Weights of a small GPT-style language model, trained from scratch on English Wikipedia: vocabulary 8192, RMSNorm before each block.
Each number is 128 + 32 x the weight over the matrix's rms, rounded and kept within 0 to 255. Layers, rows and columns count from 0.

# layer 4 MLP up, 1024x256, rms 0.148, rows 301-325, columns 192-255
[[ 95 107 141 106  87  94  65 159 135 105 123  88 103 113 108 127  74 187 132 124  89 133 115 136 122 137 120  90 177 123 110 162 140 158 135 111 129  89 135 166 112 111  86 128 116 180 111 149 198 131 102 114 141 128 166 130 142 134 120  96 123 138 154 104]
 [163 149 133 109 106 150  85  98 122 138 136  98 176 166 177 111 128  77 117 121 148 108 115 131 118 136 111 110 121 133 123 143 147 122 128 152 145  81 133 156 151 121  90 146 150 151 145  92 147  95  65 149 104 176 110  93 161 134 144 165 168 175 129 127]
 [139 110 169 108 124 130 194 122  97 117 168 164 170 155 147 198 117 150 165 100 127 105 119 122 116 190 152 127 123  53 100 153 152 120 121 165 106 134 129 157 119 172 117 148 139  70 152 102 140  90  77 132 130 136 125 160 112  97 128  97 127  93 142 116]
 [119  74 175  96  87 125 117 120 122 101 130 129  90 123 150 112 232 141  62 113 127 157 142 113 108  84 152 148 119 113 125 183  98 134  95 123 116  96 137 144 139 138 127 136  95 106 110 153 108  95 162  74 132 178 152 113 156  59 136 140 133  76 122 135]
 [147 149 102 154 130 157 195 215 110 146 116 161 127 189 157 186 138 163  80 156 112 100 134 100  93 149 135 152 106 133 142  63  98 102 113 133 130 156 149 129 101  98 115 112 169 115 117  60 146 116 127 113 179 135  84 124 135 138 110 114 114 102 155 132]
 [151 173 124 150 134 144 184 125  95  97  80 102 124 128 160 123 169 176 146 143 162 164 123 108 129 179 158 157 160 197  96 134 130 154 104 135 113 121 155 153 115 146 117 148 118  75 151 117 161 142 133  87  99 162 163 208 110 114 122 139 169 112 176 132]
 [132 121 107 105 152 115  99 151  87 137 153 102 116 153 103 124 123 140 115 135 104 150 104 123 104 122 113 103 153 145 121 168 129 104 160  89 138 155 147 102 109 101 157 144 136 106 177 141 140 156 123 135 113 119  91 117 127 111 108 124 168  89 173 163]
 [ 73 149 138  77  95  80 151 137 158 139 151 152 176 123 192 154 164 130 114 117 138 138  94 155 128 142 128 132 137 141  85 144 133 164  99 126 146  88 169 131 165 136  86 177  61 130 155 129 138 115 134 142 135  95 165  51 113 110  96 108 118  57 154 118]
 [172 200 124 121  89  94 147 146  66 138  96 122 156 115 126 177 138 159 143 229 155  61 162  59 128 172 136 141 131 122  54 151 105 152  62  59 146 153 179  88 160  88  73 134 148 100 123 170  66 169 163 115  88 153 129 111 111 126 108 104 135 127  97   0]
 [124 117 120 146 141  79 168  32 136  88 136 106 125  88 145 112 164  84  59 131 166 135 120 128 133 124 116 160 118  82 154  90 156  95 128 100 100 127  80 160 131 170 105  94 111 199 142 106  82  83  92 107 177 148 178 128 128  93 111 149 143 186  77 141]
 [ 73 119 181  87 202 121 197 193 131 155  59 161 154 117 153  99 155 130 191 122 124 120  98 108 151 100 134 113 157 106 101 136 159 158  98 108 149  58 151 144  92 132  84 167  82 159 149  55 130 120  43 179 133  99 156 146 130 133 131 114 157  94 224 148]
 [107 110 161 156 161  79 150 144 104 118 138 137 134  95 161 114 111 128  99 127  91 124 181 113 101 168  77 154 114 129 111 143 123 150  82  82  96 123 146  86 106 143 149 119 135 124 102 142 201 107  93 126 171 117 179 143 123 104 105  85 165 140 128 133]
 [163 124 123 136 120 151 149 133 105 156 130 127 165 134 128 123 130 138 175 152 141  88 126 150 145 142 144 122 128 142 139 139  81 171 149 155 167 107 124 110 130 108 131 118 107 149 145 114 141  85 133 117 144 122 135 133 140 109 142 131 143  91 164 108]
 [143 148  98 107 110  98 112 157 153 148 175  94 101 161 117 181 113 138 166 139 117 119 155 103 105 154 154 150 164 114 126 147 104  90 137 149 113 175 174 130 134 124 163 104 120 157 153 111 137  91 105 113 172 116  89 101 129 161 105 108  80 116 125 147]
 [143 106 115 147 122 112 192 124 112  99  94 164 139 143 159 121 141 131 110 147 122 217 133 112 167 174 131 151 153  96 130 171 188 121 115 148  99 132 133 144  84 166 134 124 113 170 135 139 157 152  73 219 175  98 119 121 138  72 132 157 136 106 101 153]
 [135 121 154 144 151 148  91 129  76 148 119 111 192 112 145 112 133 103 120 164 129 149  99 160 100 116  70  89 146  86 112 112  93  91 117  69 104 128 142  78 138  86 115 180  96  97 131 132 103 157 144 118 124 108 120 111 137 117 168 137 135 107 146 109]
 [144  80 168 122  75  78  79 132  89 140 175 160 119 144 124 134 208  98 123  96 112 189 176 185  99 161  67 105 136 165 165 146 127 190 121 125 122 109 115  96 141 122 132 156 134 113  96 108 167 107 141 113 142 151 111 120 129 113 115 102 128 150 116 113]
 [125 114 166 117 107 115 150  92 137 144 129 135 162 154 110 113 131 145 141 175 120  66 175 122  74 125 157 101 165 186 114 122 156 138 122 115 118  88 126 150 139  77 121 151 102 152 147 150 117  88 151  90 126 102 115 192  84 141 164 158 111 119  93 128]
 [116 199  64 153 154 119 220 180 143 133 190 150 145  70 187 155 182 176  77 119 136 136 189  80 165 188 110  97 104  88  89 101 124 160 126  95  98  96 101  85  97 104 105 168 119 123 112  88 179 122 140 172 113 117 171 150 114  40 146 120 134 129 123 116]
 [128 151 123 135 144 134 135 130 116 137 129 122 126 119 134 139 117 171 134 101 121 102 151 157 112 130 134 135 113 138 109 172 109 115 152 131 166 102 118 139 143 150 147 132 127 158 115 140 110 147 111 139 141 139 135 102 127 105 137 144 156  99 139 141]
 [ 76 155 164 132 189  98  92 153 145 137 121 102 164 106 124 135 159 120 101 122 114 107 161 142 141 115 120 154 112 160 111 145 119  99 159 131 116 109 122  95 111  96 138  96 123 119  96 109 107 109 110 138  81  85 146 131 118  74  79 119 131 139 149 155]
 [107 161 151 112 174 113  99 136 100 180 134 163  85  75 133 129 125 166 126 150 124 108  99 116 185 121 168 142 172 121 123 132 111 143 116  84 145 119 142 132 124 136 148 140 122 145 127  93 124 155 119 127 137 133 161 120 121 111 123 126 121 131 107  90]
 [142 144 120 125 110 122  67  89 148 139 143 113 159 132 193 150 101 119 158 100 144 122 145 163 107 113 122 131 149  93 134 168 110 100  97 183 165 109 151  99 163 149 102 109 120 124 157 117  67 138 125 132 119 131 125 105 128 142 151  97 106 108  61 165]
 [113 110 153 111  99 105 115 150 140 162 137 160  82  99 128 121  92 123 132 125 187 130 128 154 128 182 157 214 146 105  87 157  84 177 120 132 167 130 136 100 140 182 131 139  93  71 179 106 123 108  94 132 145 153 111 146  90 129 123 166 116 135  64  61]
 [125 160 135  87  73  93 144 214  88 103 174  68 163  95 167 122 169 152 157 105 128 153 168 117 114 140 171  97  97 161 100 130  92 106  63 119 104 145 127  85 106 153  76  79 148 146 149 130 126 125  96  92 157 143 148 119 106 139 135  99 115 154  85 192]]
# layer 4 MLP down (transposed), 1024x256, rms 0.087, rows 301-324, columns 192-255
[[ 38  91 121 139 108  64 171 116 121 125  70 210 147 174  95 159 148 145 156  78 101 158 169 178 138 129 135  93 128  66 161 105 150 155 165 196 140  72  43 183 125 145 143 101 107 133 189 184 107 123 144  82 138  85 161  93 100 172 118 123 122 152  82 113]
 [133 164  90  97 128 170 117  95 153  81 106 177 196 101 109 155  92 123 112 105 117 194  94 136 134 115 130  34 173 154  71 156 182 113 139 131  94 160 131 133 143 129 105 161 196 123 105 156 156  68 111 150 104 147 128 126 124 197 162  54 172 167 109 135]
 [ 86 124 102 133 143 155 149 168 119 123  90 152 106 145 110 182  75 127 139 107 169 183 129 139 113 133  99 157  88 140 143 116  87 121 108 163 143 144 131 121 108 134 202 140  51  99 152 135 128 122 113 113 104 192 166 126 114  85 168 109 127 141  69 174]
 [145  90 110 141 109 139  68 144 196 142 106 128 102 105 138 130 113 110 126  78  86 162 123 160 110 168  93  54 145 172 116 103 143 122 124 106 162 140 160 159 136  89 116  96  95 105 134 135 147 148  92 159  77 153 172 101 133 176 121 162 142 109 141 173]
 [128 130 125 129 123 132 129 130 131 129 128 124 127 126 128 128 128 128 128 123 127 124 130 125 124 126 125 129 129 125 127 132 124 127 125 128 129 132 130 126 129 126 123 134 129 126 131 132 129 128 123 126 123 122 127 125 132 124 126 130 130 131 134 131]
 [159  77 133 109  88 171 158 142 178 154 147 147 135 121 170 109  55 155 135 138 134 112 122 148  84 118 107 113 119 141 155  94  82 152 152 107 107 156 169  87 186 171 134  48 128 117 194 126 103 167 175 126 162 109 172 100 165 184 107 118 158 116  64 150]
 [133 193 169 116 119 105  57 157 100 141 126 143 109 107 172  90 140 144  89 104 145 158 123  54  77 147  99  70 102  69  91 166 131 114 129 174 193 175 111 159 120 176 119 180  92 113  92 132 144 125 172 144 128  92 119 129 130 179 104 127 111 127 126 154]
 [125 128 126 130 126 130 128 125 128 126 125 127 126 128 128 124 130 128 128 125 129 124 131 127 130 130 125 127 126 129 129 125 125 130 131 125 127 131 127 129 123 128 129 126 127 126 131 129 128 128 132 131 125 130 128 129 129 129 127 126 135 130 125 128]
 [145 117 134 125 106 129 116 111 125 148 120 115 137 107 130 106 126  99 141 130 116 132  90 155 123 129 137 108 124 137 158 117 154 133 138 158 138 113 113 139 145  70 152 126 117 134 137 140 119 163 119  89  98 147  96 122 133 131 103 119 129 145 114 112]
 [102 113 100 124 127 133 146 145  97 112 106 117 106 130 129  89 143  81 121 159 155 116 130 132 217 125 148  22 194 179  70 126 114 180 113 164 149 180 168 182  50 121 172  83  63 122 150 140  80  89  53 136 184 147  31 122 101 126 178  84 113 158 152 118]
 [131 124 133 123 130 128 127 127 122 130 124 123 133 128 123 131 126 126 125 130 130 126 127 131 128 124 129 125 134 133 129 127 131 129 125 126 126 127 128 130 130 129 136 134 132 126 125 136 123 119 121 124 127 125 123 130 133 125 135 131 130 131 128 127]
 [143 151 125  95 102 119  81 105 139 152 112 184 123 160 175 163 174 120 191  78 176 123 136 200 138 151 109  77 105 124  81 211 119 152 182 197  90 164 154  68 167 138 132 118 127 175 197 115 157 172 198  50 110 140 110  67 132 132  55 197 113 164 124 102]
 [130 124 126 129 128 125 123 128 130 129 127 129 134 135 127 135 128 126 124 118 134 129 126 129 127 124 126 128 127 117 130 132 128 124 127 125 129 123 131 131 126 121 126 133 125 126 129 126 128 123 123 127 131 122 127 128 131 129 124 131 126 127 127 130]
 [166 162  96  80 116 193 133 150 143 115 118 126 180 132 135 117 140 149 162 163  82  77 148 129 109 139 115  54 253  77 182 165 170 129 106 155 200  86 145 190  76 116 238 174  13 118 116 106  82  96 143 118  46 143  59 132 122  81 143 112  99 121 195 231]
 [ 71 115 120 121 125 126 149 156 153 164 180 127  91 152 148 136 174 145  68 114 136 134 106  86 144 101 150  68 142 156 132 141 169 130  98 191 154  77 171 171 127 126 103 140 112 129 106  93 139 115 118  99 117 131 150 114 140  95 102 104 107 181 106  78]
 [130  95 109  80 130 119 181 148 161 126 130 133 132  90 138 132  98  79  81 101  47 120 160 119 107 140 189  93 129 101 121 133 118  82 156 104 172 134 167 112 111 112 151 122  94 103 127 115 111 155 138 128 135 152  67 151 117 147 169  99 124 142  84 153]
 [183 118  90  60 195 118  86 131  87 100 144 133 123 177  70 120 181  39 130 118 162 119 179  94 152  81 129 133 110 112 151 105 134 172 153 128 158 173 137 110 130  90 201 114 120 150 189 165 140 206 141  79 143 182 156 131 131 102  75 135 108 203 133 145]
 [150 155 169 113 140  98 122  58  55 148  94 128  52 150 130  84 112 134  98 135 178 143 137  80 105 101 105  94 184 153 158  97 124 147 127  70 132 110 132 152 130 102 159 148 189 137 122  93 121  95 114  91 144  74 102 134 121 124 118 182  99 167 118 117]
 [130 124 135 135 127 128 126 131 138 123 133 127 125 124 127 125 137 127 125 128 131 126 127 128 125 127 123 129 128 128 127 126 129 129 128 125 127 120 125 131 132 127 128 128 129 123 124 126 131 132 127 131 132 134 131 130 124 122 136 129 128 123 126 128]
 [129 134 123 127 115 122 128 128 123 133 121 129 133 135 124 122 120 131 140 125 131 134 118 127 124 123 126 127 133 134 130 134 135 129 128 124 131 132 124 126 133 130 123 116 129 120 128 124 124 135 132 132 131 122 122 126 114 142 133 125 124 119 128 133]
 [ 92  74 182 159  67 161 133 150  66  93 102  97 140 131 110 117 163 116 130 104  86 122 168 103 166 126 165 109 142 153 118 164  83 104 107 207 115 128 134 104 122 169 149 142 136 142 183  65 117  84 118 151 127  85  96 108  69 130 121 114 176 137  98 116]
 [166 123  72 108  64 139 113  86 161 136 151 149  84  71 159  85 145  91  74 163 182 132 191 143 165 139 154  74 181 172 110 145 178 150 139 137 197 147 136 161 153 172  42 164  74 116  94 162 106 147  23 119  25 130 128 162 164 139 149 117  41 104 116 166]
 [171 111 144  87  64 119  51 121 116 114  56  99 116 127 138  83 121 179 173 146 148 152 141 118 129 165 151 124 138 102 144 108 166  45  98 102 105  78 185 152  67 109 180 136  64  84 183 165  93  92 125  64 143 106 159 153  81  82 150 101  84 159 116 125]
 [103 134 127 175 134 113 162 152 140 106 173 123 126 125 165 103 146 143  94 107  69 127 120 143 115 138 146 122  96 148  98 130 165 128 132 148 127 124 114 201 138  94 129 144  58 137 134  86  98 147 179 117 123  75  76 145 178 155 162 105 119 112 132 163]]